Each number is 500 + 50 x the weight over its row's rms, rounded and kept within 0 to 999. Layers, rows and columns count from 0. Numbers have three digits each. The size before them is the row's rms in percent of the matrix's.

# layer 6 attention key, 448x448, rms 0.0512, rows 46-88, columns 64-127
100:558461563635446540606445459500395568474482554568445521423530485505539571549396551601482495545494484494539461554484522497515459396409504579471544543510488494432542584473559373419422508503537468
102:407511473497488538469551496475468516556477561531479386504427480516429612452498413605500498524531463503484450569449476482511505473567461384469568519471446539468509550528627555526513471518475500
102:513382539576505482646508439446545484496518494492582500468605513456451546548550477468505517588551476539581462381459461468508490564421485468499503472481503518475485396599458567530466505433472553
098:412563629511515498532504508459454476508504449460496525491515443440459555428506539369497517516484548436462548447488505471485495475365495506523400484536526527468553495519527467459492451559555530
102:495493502519516516523519562490523493480487441508452482603401501405578441589619612407511515534482461552527546463493580483497527386610537556413549524445487490497473587483488574507544502480487506
104:461471573446416429538476398541610413471565442464513503527507511456521573497503539430562549474465573596570493392531613503512490517539516627499531518499546528528559545522510469441567571477473496
106:531564496484486624463471509424462601451600508544559528475482557462430522622491432572389440509425442449514527489424532457559548459482489541514492453510428494584440510425526495538564492497532558
103:523546408518557495486512422451492499507498555480571557500447517451481571580519417523549424566487545445514386637417495525534502541559485480442545495575531474502485503463487515522508599467513461
104:531544487448558439452522536474513503525527537415446530453529509520517470484476545501487539568555499487506474451471498506428582530507479522542456601582567506476471565488466491483496482530522442
109:461494505634487602453526530514389548451562539462475490522509580510505507416561493419453582565534450496446493461498472510499470495429534433548512419364505489533497529591521482478378446534557540
098:462490535518509609549462577509587497467499470585601482510551474500509422466544451632523545469425509535391477519498511523451472499611487508534470456541448482611532450517479416407521462501534496
099:509551491539603537487499507440508507453539559353524577458573454495499549505446537526503522452485506483454505572564518538417537501532564374433498566450409531494552454461507477514574481460459420
100:520548499430408495432470493482495477477585472539454467470449507480447400513447494491519500477505617529524423489474511544580516520452515498494490588466499509493554508528517533467452461493650485
098:544566451514524413557463578482537443513476476564552571460552481539529501593456494516515473579508528501466496521493494587500464489571498448490534533495437589494456478533450520470442385464462492
097:490543550445537457457447489451502535441426513595468472526441506530468493552440499537551419583493537343579511557506512473478517439493497489483578416473514432500493510469461529519544522521482426
095:527391484491480465468499452519420472565500556489465496519545443553490550508486443569649498523535540516497505548479500511435520504468568501627535478467459551504416471568554503576460522474530409
101:518514458490472552550499454477510482491441585490486465508452531494461504589426536497451566470481518509471534426587478576548598483508535510520422475467499476380568480506441450523478446503480483
099:498585519454325433524445533567579488495524481470492455484446513500529543532533513405416516476353442501481558583559436524507416491542545505505506494439570445479482464574521443504534586491475510
077:552506518591538508544464599473439519559520539526553493505493540545479452475536526547536535531455596571503499655537517493541466621620504378536429471552543527502531475494503520408558462562510465
077:433498494485515463534603484564463593498395496571523553493477466481382508462497505547513501471519539425503484562467420631518455582604514539503546532418491485551532494570418536395647396504459560
085:491429542533542463472513499559497567530393452529493457545452463522461463483390475443564525547537486460550501469480489552568497473463507518511617508552520559452448439493473496409592622479602475
085:507553531543488538458551502505513508548473515532476599548443487543547524552521503452576458498567518442527505430613561478443521535452521615479498506480463513585459570523455507578449473459531561
088:483427467537478527530567540493553520544442460482388475490472504523580475575432544484545513523502529584552406485520448532587569570490551533520482500398454462490386447496464550534525557616598440
092:490553521503567516472531408574554440522465485370532422493398460555489463561455516532543506463426596459528540449459499481492478517500515406618502525553407459486482498504531561391580613575570510
098:501568572488433446505508476472463523482527481511494425575448427490503474454593532473602489424427565574548542464544492392416514587531541455448558443480530512514494376493482425453528396439471500
089:494536475535509473456498557546454528521500418488519560451605474504476481428501510487549495501498567519458502405471501496472610529543499496474483541476545524490464488504487511472503467454493479
095:499539557501492500521461542535443524445483460425501391462608510468586487576477470463435425548428452451476496606534568460501479631517492458512592479554464558551557518501548525526507506457516528
093:478458526489502510525478559504482538463564444484485534494468524436537501510409525462584512596541486529409493532540481487499582526552487508470464492579558516543535483458514494536578438471553398
081:454429442546474474555502468510559486467503419525516537528522560577498488470483594547515478527542543536541488497535430449474457588500447511536416495577511440501517543460495568455475502434562472
097:533480521522497468513455461480471592442461467504426485515579583487401378444500548550508479562487490480560500515490433448502430440497461518574575528550557545480547462507462481516559563486558429
091:468464483443504481497529449547492508396556495527613553429514599514440513438496534622489580472408483507488488466573517484498555640506478414596459534527527513528537495502531537407523446349515491
091:535512444537433494531481400487442508524465473481564568531504450487523452411522610486517532452496542530560549389432588453546542487531552432499461521478544516441545474600469461511548484417445496
111:520621561543492450498549486534507516506527405478546504523426484568501485431583531523420499461472482576526492430476524496537412581494493479509492638509469442544393480515468491491555477589491447
083:533430515546515489525436542534455488523537627516513487539483550420493534522433527516538512476489566406538407460510483547593561577584500527393498479548475481568533420502561545520509441430530434
099:521517468496492410568524405452493489544538532448570503517494488570546475395570543508492480501450566584538492462393507478477435473574464487483519514516482434445523469656469499468441519542431460
090:601463530531469493478504463496561576546509460507526534456460529587546474301515421570505436516547469426422454562550560525468528422439460556568543591467531609534574511492420417511479474422554504
092:467537475442545524482432506539512495472413500576425423544443593544497485462486500567376495485524506402520569458600475500438536446555467556457432417552491420507527422416429499499549484605443506
089:450510473455544558441541452493410446504465610528524500575482530474542524406461457492571501482519573486518515508496521456607543463551437492410386492471462500411442438470428472470538497404538587
090:546522456446460515476425612539451529482407566587596373449476524565473559503435472579506511502465509490501471487550516509551534539413493479514552428544508486543481601518449451436681564506492483
086:401618530586597501464510495469566530508488470560465464543441509482493473472551566528460466516427500399493507530472503485537579480483524547500548487571575454446539487523535544492485577457497496
090:527552526487442582588550464536547479534433484428518539487455531519561444528471543486448573570495497506513537438505437494499582421495525477499469483484536504513476537539454560344544499503493505
089:532542388483595389575481440448492541514527543545521502473507486474562544560548480480475493458495454414507484526506467531511501489498432557425501555476418609506460479591414514504530488509495493
091:422519480462431479458474501496568457528312527525468512445428490430508472481525626529514533511503522495419497570494497500574513539475576498547526419512478521475492498472538546515520594547486463
# layer 6 attention query, 448x448, rms 0.0491, rows 47-89, columns 64-127
107:451499567556489548445508469391428483488513539502555532493477486510475529499512409489511520439511524467558475596514488510434500507435552549531515522553572509411509521498546552480538463506526460
104:469498560411474446382460451597494547498480462457527502513578554505405566557494520457538493561523488545458560438518516434485380576557540555421479593496470559496467462483420425510486490393511532
105:458524571447514537469532480505429500573461587485497541439438439487515476536519484515480508389565462565541570476545533521453522462395462570456569598510485441484524498444548435510523500506436484
102:538457481385433492470573539578537449482473472410449524565523508466473549538547495438573440534440466522508405438459507460430505489546545555565533604487506497486541507539490505550426581471551507
100:473535573509507541520490470514531442481579562486541428474586541518461458456519450486513446431537622426546565600507507568480504459504451583533471522448357369417496440436542468554474598484439406
106:418436500542510537511358621622470591486573408612500563507465554481461406505461430476521480478519524548446436510557541503544498507451543456534478464463473445499426501478557580505470575475536568
103:560463503592499587539499592456502509507542470487485495496456466523396523479460465452544466438496536480577475561556456546509509521492523576506496455572505541458540506481429452494458462515499534
106:523422504587478448508419527462459515439421558555438566550479470453535430491452488465499562481499542453456514487448480503555452447562490529502437431510451492541439496503533538477521554428519477
105:484602484588445454471410628467478478476457498611532507545510496525513518457491464532522511542532553467594515475524511495613528509443416447503605546518528445514500445489606578459533579409452403
101:517497572474408506420507488429430505530583466515566464649414504494463503511488452461535464456469487556464526577534515463455450537473465557523527439500472485441546484461499413464557511445524469
104:505558571487544502502499450448493488495483494515525475525550527514488402474497452355501532541552434537488445510459467509506541586563544540501502457482588466481474456401483462564510531547507477
102:427534536538439477480589588618538475536511480502454457557431497489511509545483490538424508557488471454511505526511483509479478485553469403540545533545498503509472468502454493470487516451460467
101:532557531541596520523506472502368519568438509463518473518538560489467360437507456549449372470500407551523489499567532562519454483516467520470493501539513599427531467433515550478414544481557596
102:554445490495577567505543468506473483407470436546448544468483427535630470495505488553438474496447443463562592439514525561514553507475468469551464552504453557428535468520534369499560480469486520
102:488490434455455553470513329470491506584436524531488506404441480569579516476467485595502437524442503538417550550516538533493451580534560529520455576532537500523511568429484521499493534509454591
104:523466519472548439464549505497557447635457495393418586547482457524521493493423480534516582494439543447588463504460528470529468497492471467485459510498627534442443510573449522453459514529468587
101:493533484509573456496480578443491461585439456500513593466553519534438471409478569528557512401546442538552457489535510481465410440488414495525497521493605589496489540450466424523561506459492506
088:528531529446472455443580542495445464429501487528456511491545451448418444565477446532509509384560436497545478602516550611508565510417518558586522476511474476567545526484481478531538450427532504
084:477404469462564520551489529525500552558555598561529500458496481425497554551431425518546548540510505553610482510556532454495468539423405479489521428541472494468474483450568487558526512476533445
088:466465450566555520515471529451505489455627478432448549439485478514455475631557501518550537475461464521451503542524447418512477564445522469430497474479454590551492516441562426448441474538417452
083:632433465502517510418432478523566489507562502557493505490496488452529520492486411418451518510516539487506507520405380442499506518454473523479502467501452546498441503495501520471460523597514453
089:512466444460596557552470545482536541493439522466498512487451486503462495539549494481468533567516466389474481466574471488511404524501407372533493529538461657594521550527458549398591584570566448
089:498480525517525478481459543502425469492494450555489533614500467499433559472560454558450482398485450505490512489423506546516459539507524599494493451451566578539444450507467538503467438556458525
083:548437522537610497420629568547450582555411518503431553478496594525462515436554486572426519552494493438444449442485546519450488398476416546473504566510521539467468556514497522595426379542535549
089:461502512501458494500515487490453502515474531503547463551532472510561501438530433477388493454356537449483435510529594531493516461553516598489525544451550460567423552556484453547509500330567523
084:484424516499500450488525512487510439483541551494398502515465565491494447450498521496617564514447475462552468529471531423469611506542488536514538576509429518489427462509386477569546546474477459
089:469457585577548457500539451446514560480502475570491437466495529509549488571437472585473477526512517526525550431505515525471431508504551494471556477545484509488507463487502566487462644522528442
085:511556538491462543457441489415572467531508545524566504478500527485521560458430517515529508457475518501571470478377532493421481474464452496525481522431483478509442492505428519524576419597418510
087:450466496494441558535482524532595411465475435516500446569492452480486445451418505450472557477551422562469505443497467517400594553482520385424495379620487484415473527469559466538559546466477602
086:398593500503392494488386449495549466511545579508460464526552516484608513490499440509466473564392460484418485517478440460497568448572464506520484487511410444601481508552552528456508504483553420
091:500450528450512483553463507561478530567482427428558491451541475533412558596520487411539538504592457518515455526528460454395448505439491526523504533455471500471423493549455544512465488585375563
074:584438445527522444604618450575525511601485497501494530479535496495510496370495461500549573413558571503526444579366503422445488523461427541419527535452542435523494496447387570516562449547522519
087:420531478544494507457569551574445517578437494474454566551462481424467479445524534481450457543543548543472510476470610517401501452532496437488477494403473517496528552566431439508577412475521518
093:393481457569505594486525535399502467533513473467432462523446443491526401657461523493492485536484412557492571467454407441470383446530543505479351471521461575539435511441469495422529505580571436
095:419471568486402572514461484545563467519403518501588456573387526511391526571493570491499649493474457512522507459458514498515497461591501501522495573501482463437550529445495497476518485548466497
100:535377557501393577480444584467481524507536525452620548428417520439504590527541468472575545513437491615457484590484437490562481493485501494404506564460533596493491553542496579514518472493436536
092:504496462460558465564489468556533478465542479557484538500622487527500510492486545502452588536492434549400467511403411523439579549405514352516496493578439448511570526462568524555523546597481513
094:499484514575537453479602414555496466570502503521471499486533517545557471566550507465437482541475481475595562515479511476531502521515563550432496545469535478494492524519422491496465449466505497
096:536512536516419462503445548551519551652515465502444495445560517534507475445429618589438532502551503512473538548480482594415529464484510532464543485427523574466456436467455462534545496478505521
092:448389415466533505570502501546502407440540601566484569585360445453485539485474463472406407451451462486459458562502476488458495557474486542486478508570540521435410479508523472545518465405492474
091:505434558500438493412531547513516477522500435459543446474407509557491460503475477431526594643411512560539419600494486454535593509575473529482521503600456463522464442409480379461517586577518533
091:621582475475515593522583474511499508356544644493527490552532523495528548489512528483480531486535579572570462576481521367536467521494479518603569521484533536453496587625438522473536540460505533
094:466486522463472518450514474559515518536521511491504453458535558521514472413484463498504577525578479423538605573465482490424471606488438437404536462488528452534570439562488514489524528511466559
# layer 6 attention value, 448x448, rms 0.0621, rows 0-63, columns 64-127
097:422485485605435428453472387521481517557512501547472599487523455513456480492441601469516561526481505464515545505538503525493522512550421548497376519507496602524513477472560483540532539537477466
095:502387480498365483480465549438496477495563463495600441568426467484544452365523530525543447537488502469443551484522504480472471486465530571434545475474594576540553494445528389443462570511450550
090:633565593474518572496523478422486477523472463465438465582491475464439472594470497445487522492502574540531510489553435420512514416570434528435573455577367484454493537487551496465446527521505495
094:454527458486411554550395595495459518474409536499540528514510553400488443515424458567573590466537532502468484469480434605574472417494539516519546599470563470495448450512524592519486466448542495
095:452448485479519486549450423536457502490459454397528503553499444471538458471561540567455435569464471471526486465452474443533536433573566491462489480496467368542613444551520578471551469548455484
096:432546571557491441523538577505503411442371514563541469505539472464471563452552455550502498479451451530474492563541489368557473487476580411482499548480458613511467456587468500492431534548525511
100:497529482393466495452482504457508456444502523569496474514529472482493577507424498616477457515531491496571455554482476511515473522573644511463466533499505575548497430557532510492504559476459557
098:502548478500501489465361464437612510492592493567616504511590549531488546568489503508420523472529508526444522491459452464504554489604448422451473535511548461583490469453494543535547554450437562
095:446449515424401486526565514491472522538509448524559504556612583496614477583457448534475505480433460547544569454530513456516491419432436491500441473462474489450519549553564495510459572483500520
093:470398561579526454475630587482529515421492577482473430457469532568497523490541511485499488529515443625354504529477449516490485397503573532520461560497558461514622439512485548510585511550497506
097:497407455490465546535538495609508538460381569543499541546537502474511485476596566415537546445431474543472530441438458457509427459480470482509579417499499582555603447485580515478367526500434539
095:500481548441509421537588560526461505427575481537474485487378487490428536525477435518569552513490546506516447524462471499580533532485540458592395524494486537409511520483541558488530448476507487
097:607443453586464413455466418498502501557486448451513531524517489541450545523543454435495505506545536479531441447554528524587529503461542526447525487481447562474497490460566576408440530451547646
092:523465560564419520472551395488468527499446480482563549559507550422567576565515477539452472556455502476494423489571583508512536516480460569606479560503562528457400466535505505465492482463483559
089:459517501454481508459455493447497633529510507493603451494430576539561589519570528517519606401598569477467538463573490369482511588451428500539425478505530475518481473510531492475411462558421525
092:395464414403497589419502530478470525412487507491527546508513460532470449376498503506468526529640458492496456407550475466535560462520539389568512404444446535428562509494514531523402504358507472
096:548436421470515506437529572460506531469509510436600477510535503532564515505512540546451501521548477499554445429492563439516501512452465502492538491481514464462534506584420580462401551528478514
098:503482448566569457481493501489539437507461467468543512475503458493489482500455577409480482538621539500423571561546474567560474414492450429569469519356540368554406551547509558551563438500520439
096:412565420493432567468384513517501544558501575584418523510504479469503512542576470571574469507440527492605437553440415413433476461525572472437497446534527436435490487555479575488563579504457470
096:495492535560448507486504503487452472517448434405527414535533503581519425567524461438429448575461494522562510514483489524467492531537505479519465494415491527586618583520466421558552501526398454
102:661419491534551507487522476480444440465440478417555490442471465525540470575403488467493510465464532502572543486497516577541513460519543460503455572472414524492397578412451524468483589456466482
092:529461491498492521544500425473514580436466572502410407489536506499513505434539581515490526522508498499562521365526505564532537488522545478491451491503483458474421531505459458510478435492505517
097:427595455420414512526511522447598448489433477528436495357464514513486471495514441444504512501552529464551468557454512547572459499543547496487527653537472481381546547510426503491553547449483422
093:529439457607527509542533581476473503583479431499494533456473409465513563440485448578525499450532492542482513511498475456489515433496481467485557468461492587499462493574488553550458484536476480
098:541433513442588484513469531513586547459507510529476478626544478522450446431529444491597553439462534479530576549540472502489501536357445453462595481445455447538499501545497605482534512495491554
095:544564542546480422489511549500562469464421549568417492517569429498563514584451441428479505548500518473435452503548476535554518500521553440563579489497480483595475462562581518501480521498465468
092:581460521461520418347466518531542579485475477489464467566449552424524479483497522573569475535477528575548511536503415426510552492502540459560515434397458430408495446497578455430535525452591491
092:515543471475477490465490409526440497523480518439429535492463509466445431531503411502558519458466456532473425473505516606561570496463566553518479505501478519536402605406515477448542491542439511
093:500546554556425535516440538401443602494452508572544488463467458443485562527602499568563533497592462457564534480596516420498556521462463553439522428520498481579512488491629580554401541597551536
092:512567588541498453547483550455534539629548467525544499526599468543472450408605412564495486485462472531397526497571505433515520507507522508517597528444490600521442489519630440517559460526480452
092:475412563543506477472498556524520468541408459414460543441416478520524618528474474434505473564480480427369512482547400541442355528511473522467508543564433486531473423516472470510435551487577466
088:569554526554447400506479555520551490473449454528492486510555447503395497479546460538543461599469448508628438423571473439543483517425507539570504458525549497529469580500449553550451414525477560
097:511532489528474534522509527487526517536491418543444455518487521625514422592514402577543486512533537445499565494430423521535515499427614605480489518575484515492531578589480539423558557459569486
098:621631472411463521580536560515471486483574547482367510511466495548557444514525413465483550502466525583426531533452503554430514514482578402433593503436501554426542484491510402529545559436431532
094:508486563561543493501578420569560482441506445494538457401534466403526454537476528491496512513456469519495601547411517564548597486505546397519494521474475549527555450436442523484401489545522499
099:587519491507533436416607394425534514557503523487608496466588478458522481448559513513515411516543453499534403441461509453507536545400467500543519506478624433605379385362445466486531555543439552
095:570488476453477480534482573529452514438439486550489447480563522501488503502424501545491538490454429562479466613475577584427376569488468579574465401527460591419506498458532512418545440451548394
091:501454516429422533396568503517443527475519475562474544455537470479446556497401447465561526519562502517494497507496447496499531539430576490403518457495469517466487462533553464575494410536555456
090:486532448514473489498554515476499458479536566477456556480460520482589442505537469489579559519575495470515490562511510509497510479458474417527538438538522415601536557491567498406512531534440520
098:572467542424474473455478458460498475492506558481442602463470472508462600447403563505530521628443518478439480445467545498499471547471465516574471537474430568539483470487445503535584402523513538
095:459470546501391484465538479526473517457518551446489458517432391533521478580507609534549595483528498513406487383548473497516533535595512451470504493484430497580512623500491506454602551458452371
092:516511571463523377463523519550608550466460491512522522520513513489491509491495471452506548586394480563455409541436491477516550632510423536474514557524472424573461486447519529586494519409348432
090:503472541510589518614430471473537591481528463468402529495531489524491483490427527444462494511522502473415490465526497461438566444497473464471602538511507465492541555466495557429448529543606465
090:531458397448509516533506485499553441448458547525484501456500508545433520514525473605475498414579529444506497551512487467441433446531521614471459530547425495506575517523555518499504504585507548
096:479497532517501488525474554486461572510518465572529543534586494494406565550515438563538482468491500417510499541474484464471449515457510480529523539584570479576571528575479550431553453564560439
094:531557542543510600404482484493488488519401616517402526535544537492497559542448511441535546441549530488449561519443573465495419533471480416455473508542445490569524515525442575375568448393507552
093:545539527560586467472488592595543415562492493572562517505490454468521487524491430582537484479560445459483537420463511565477460493517568586544544550436506565454504480525486539535505515483452510
093:365559454507484403415418415500535467536561552605598472451538451506547400438517536519380505502484544489388582463554491451407591510536497557474481493515537440492455461496529479456435475514600562
094:477598544548546521475524552466489437463508521565554563514408543442456506470588507489516398469475500475491441490429586596571551449493491441546565432492445427451541412559566435550433463563418409
092:485525544542586578553474564449506499445567474490505420501467448508481537470465441542519542537485490463604545553479460357531530463446453534550562391576615415480489500489568500529506518482403508
096:557477529541470469471584523501443513504445457461474592448478564541435418339497580506501424517526645445511399532513447474530512404530519467528479516482517456531514472434377502438519410527445541
110:453443477419506417476499556561471608575507516460587476530553557514429505470550462618480501473469520575603522531565573417606411487460509518551467487490506533525434482524572596501525508393547596
097:587381436490480484490450570394478435549515463571482485464432545484435486487538467545524474515416498506514392354421485416532510511547467487497551396489529527561452509481559501447575472478486514
100:564569590518490538462412546414487530546483551582551499433421577408486525442453539451434557503541416485507507500433495455512456417476485504485441536592484519529494518459500542483489607489484502
095:512581502465529428513550408402542502494591542580498421458499452441534465484485444477519526530460451470578479570413457463423595508511465483453584485530556425552491439525459481354427529535445504
091:344405536494397464520490489486448475459489537491521463531545474437513526511541481473535473413482463509545573386499417485485473440562586462508568491427537545521505451457421510503470482472458544
094:484541407501449490487500517450478522551526582494538500440478554508509549553555482480541472477439470550563451506545532456477559422448546471536514496460503595446484536464513545483531476447481499
096:560484504553520556513547606423566493512458530493406525427448458536566564542535562598488526571578501452434488517474498550544473524566504527421488480472529510510469495464482473574434495443550554
097:416450517432499497477481556467521478553478546509433459543570576435516554550516477393527427458589574539479500409510495560414469507551501512533425543531501486498631433546502510408450432555592583
098:504428509452540499525517488551498462548501545466512496486525579423462519412533423522523548471640465507494447520560493455446360469506548451573486493443462452535472484501481446479522488479418482
094:394592493434456496513532446526517495418629422594478539467522553526533504530543471397536519471509448547502542423430581605550428433481446538517553461405465414525426483464460590532420551531519499
092:515597529441552462490530548480448487513453566420552450558561521498503459467546616557528573430428459544467543526426571429518523492557513508498435508503557413457425444468536548490502527456520463
091:424427597532524489563549501534482517566576500515541495534476454570517479515537577367431407474466497561495515538484424570530479487452489490535582537517551526496565583480581448496484465467499441
093:501535521509498598525424538404433503448507495500641601427551470440441487549544506514479535356423515505456541491514501554496475526517508543455575574566507556466504537494415534492580438595553476
# layer 6 attention output (transposed), 448x448, rms 0.0557, rows 0-63, columns 64-127
092:493468454437567477520390533571536432486533493550467519506565489548566527441596500520486462458564547516634435518503532523511455566488513562560462428612572491447463436566446509494566482478490427
096:540447486541578462491574565559505557523436545512491542567531467434505537639493461506489506549519515531481492550545452493423461548499553543614510461516452561494457515447604502465499418564445490
092:507519437524479514469477414530573531517503592352530441475479462488557489539502424520538506550492470433622513567516401486421412505476532500550452512497503415525477522522528453496533496507498518
093:517414583456433438514506481500523534551483522466536513383421520523542443378484466485571516512557548506466549423468470466506564541530539496519518487467520517469377482564448449485519511530421417
094:491545425427616571522476477493515601530445599472481463413475473431417551480559451468477540447454452524504529519564508518510516574521531476467434471509443557461521563445551506517514516459523528
092:565535488458535429434463534578515510476464475518550514457530573521496478481480539386505570526536489515592434470422401503585491461501415468504467418551584522608411490512546448518421443532523585
095:473555550537542501529458497546557408555504544592483564542472562469513409502447507418487519555464564540501524476472495453475491578442527454501467501479491517406533582492555566421486403483471362
100:548583510523418500558504498518485454567474512453527447484459492567467543573499406499500480451484573537508515445438455498536466561510454609578524524519446511550571456515545467542420453580512539
093:441548587507547555473415618396412543424526493501500505425550608546506432484470467388491524464468451555452458514447441429431507518451451538510546506526427568513489451546489476434438504660424451
094:455554503538531544507462443523483432545436482529505463539580440475513475472478576462504504542476424529429519411597494471473416469499540449514506510500482484496531452469513487548553529534430502
091:553536489458561451452425524390487486515506509513494564534468525494491482463502580401506517509561490444499451494570393521519536571523509506475529559510394415496429403663561529519445461572554524
095:463530545531437489602510401510508561470473498455520380418561437498548502507533573538541441527532528514454527574558533476501449480457510530527570539516547470571487582510500435533555511451517466
097:442492548450478556459511476519540473438513544475506507508473483567467504490494534431408416535445461511456532475421533457408493432482558432476555494474569512557561516503526506596378538443481519
088:528497461506487492532461532503510532503520417490521504502568445528506507419490522438472482431521519437531456587482466543570494476516476530519411448527494541373544456468546491510463415446529601
089:518524528475483468547464522529361414524533547469529422448556497481523452469576550515487453528468503435452498487587485514511559498506448471472489418554458535468453432481397493525560465362449581
095:478454506587532316492548453513436478525501511538447469449383414474533426456494581518419462488497486498553408540454497498536466554449487521415483530492490588486437552525517403544581453520462502
096:504479468413430513593481429503428463508413475590373496546453471510618488514538458451448412496441442450434546502535653521512478489500548541544523484503533465418431485480441429527624398486481526
097:501509459485555496427486521552536534546558431528504388539522493474450484486553402523546381502397407512504417477553506588558484536594516546485504501513499489513540466431488485432463598478473547
096:437563486497503439411559545462542488471487407499559542449500418531470548537563501627472523454493487451435486405578482524391378562458499539578582508488532523518549433572535537449466521497552505
094:498531437444545597450462441346550519461403563516453559481500483479501498531329483507525531521474507444510551529527484524590443580493500492514511538523453539517554623480485496520533589431391558
100:429520457526520491484495462430479471506486540541482469576450560574499452593484494511433582543432484478453558565468525448529435584481503489489486393571545429512610540502470517570498447541581557
090:482533485470577569481431524475485502408462500499470463496448380476554532538524483508560516440399446516603426587442470450493554533467434554606463431484514489540520538463549474505522497488537455
100:464487584485528441498544424472604516485562504437435552467472573590561478610520477489556523507509527519454530497491538503448530524506501483503546471407540407548519493478540493457517497541549390
093:434459480512507503517543517435433492527456409421427524535544502550435470637555562406471509518471563524490479522485475532505541469510461514460512422515463575545503563540509450456615354564546485
096:492546513427465574493578456498518405524529521512585578387563516393465498447491466469450480459466486501551469505454404537447570484583518549577425489510571541432534517533634414556437441558492619
098:475542509484568507536468523392560552552475460498453536492497539570527514520439518425494616544529584480566509542458576438435474407482517438478494499509424434500482456448466548519481460539617546
091:515460511542509496549587452494448477540487518441479536551522468524644481444504514526508553484540478504402484550595529611470448553432466509555479559498450557425499631541473470575460524529461516
097:521420458531498521524546605490520541491513489414550479437472418518564587530407478478449446538571406565502489456438521561433472533556498466461453447529389391473499474429470479478488536506525495
098:530497500475655486523471499571546529544568564506592432525433547463437422427520540495555475473410546536358541447493509478461505479484457488525445569496482501549409473513426491470442480525494420
094:457475480441532511463465459468487498486553489498434542472532451527423539486472498527479397411564417516551614568489565509441483487538444410480460569467546610509452473529492608551534551459478545
094:465593520457556493450421385570489464584577520522509444528527569490471439474547506528564494472543573517575476601463543417548549541576533429528542586503542584497610544559485473458520537505552518
088:488508474538546453469457459384523519546442551462512563446546522501579473495477470413409466466531528528430572524587512497557602463565484445540542446500521428561453498479455501469451538487622467
100:510500549516502499561497549484490529473450530535483501418414440478480482501572498453497516559504506485555436530588525408444448491496476515530483444461456419443548516484504505491516510512559523
095:576506533543466498564517443429476479445505523569414550498499600526458462533474446530531558512415417484508602491485443546468459397520584442509603514486486469568518610551569451532510436550422428
094:414514367473470500619513567471504500490477554405545487488485517514487366459513573481545535646561510515521462580530588497493412365429434630457546496556490505484474570538555597511554564554436535
098:479515574488474511500400474556488501434455530466523496589529546566505457556464476500528493473610483514486551535563510507400539445480488562462536566491429514476578535518569492542535498569519551
094:465506539533535561497543512465584462453530521537515390517516533452518562543388494488415471478498602573486527424578532491500561559507522577440518458578412499566476519506535456491513471555514496
092:514501531516517414528526413521448451442529572494521502515444610485584490483518562495543491460462567469488474492538530427495552480534523462456466483401498488483565442536569448528579491459497516
089:531430501559515567452465447511410588505429576407495516530487526454480505519465524564568479568402441446464500500534509443467488577489459544458441480530494537600481501436520463542516509450506550
096:564587531538512563501451500470507388465516491526574492491465527617518485458457470504546577406519501524549455502539476465510545467503593365466490492514517442524490547593570457456474551443491525
097:475489555472494482517479484501502485492506486547485397416546492447444547339567510478491549520461508451488505539496456516553442591497567551550521566603508561517525450453597505444613483459476495
091:556492475425502438449516396540605552495526465603456582491405508546476559419436501496490601366568495561455546508471389487502524445511529473574515478482481464579493519440473519560492474529463536
088:407471532503422615474477455426533498443522421507473421487484570526468527498408507491543559497482562536510500508594532509454405579467443445485483454510531481525495529571544499481410538497512527
092:400564561537484432529471496572601569425537448523399416494479513464509447546469547487503483488426593509498518580523469508555521455487521481462534501521544450512549600513435532428503517448401468
096:490475483505495482452509468580545507551522571473491535491512552477413432524483544503445455551509522512496558423454496464411548517597450429460477497504611459551481473405552424551519468516398459
095:505537458549603506454537504534461478520506512601576515484519456501522448519476545474471508468533533525416627426442479461486425504490495519501454587488527468438506616560518473529544575553486494
091:513425548435480542435492479462504514552442531492491403549498485481493543542543502552526561446551457543519575592471456540507466514492503613502476476473540544497565507541481549414537485508517427
094:571500466502458592500383551479515462424567435593465489589515507463430469442422436426515384465484500526498406508515491497623467552536499430553442477493446484492464486494537544526402527448438561
091:459580507438507536460399526555467507498513535448497515515472504560477574597419458496518503600568458448501523374528482450497464467493571544476469480459521527609478433453473485548516502498483530
089:586398421453557547413473534463399468447567472617521444496557510510631487483457569445520542547521394439514587468501583565436522429400504546444484413452517535480460444511607444572425590474490419
096:522508469491469433415500509509461520470531473491455487515496462543462584535476457475449507470510477555519496550514553417530495436513442467574469559461570518528478447547600501564429461476469458
107:498613444562502574455468478553506493507490486474472559529599550467515469540479514496427528424535444516496616526536487598521597557530551505488502460531495494498572515468527454504489552471449454
096:461503409493553421576597427495468530518466496515497537531433502516523497555562457443494516470527466478510483516533629468524466452529383516567516475505566488458443490422453501409492550464555518
101:485458490413552480534441553519595570463530523481569506545472469538448473549506455520538513424449500462524530432484545550442557506466512469480593509497527538530523479490455544524523431502388467
094:499510468497470553551505512586448511490365524552476518513529585521494462523460469514524499494561527504513548415454468436465540449442462550501485531511501609496444469459398377534469593462494552
089:461427478548486420478439571499456543552522523458560540467539482576576538401370545560470465439482520487494460587312544420434490489481512542550473487532495519540406482507518465497511514408498420
091:532524472546579491560483515433565469549535457432502516618454484519505437517531503572499477492537477429422452526482472503527592518543485547510550498496480517444528453546489482544524575497438567
095:518491561589530366471412490495499522449542493574513514478528448553441484533393443383506502556464564430495577420550502448559493500495508575536454528531413541472521524427436520428498522559546399
096:447525493520522616633426524494465461514532537517427491480504476488465382473460517570474448441596564386515509507542526427469458549559532555441553459500488374471503515494497522519488493406467435
102:516483547595545466533482493466530471442520488435493529403394475448515446449456478591466543495477522445506557507464533585447530543523422530451473466531492548475540493518528520559508499484453518
094:513478504434491582497476617442541511620522491456509547490411531476501513572439557553462494496433511537501472519515517516534535430524515510511499459532509475550487498488540518528576546406405534
094:531510483525456564492519504493516464533455447516475530487496515399501501493496428442554474474595508422456582477597527530397589533485479523473529538564516504504507447535525486449561491396580444
093:487476481553555504489426506538561529514523518474511474547599507519530504401380408505423539536451534532521512499493494537443514521445495573523481406540510475579504612557444512561471478490488430
094:569525516486519460419508468569488511474524532481487387436452556548501526535442500457518603498545504496452493550491536477451415373436514371466526504531448542540488445582563502534481453498493522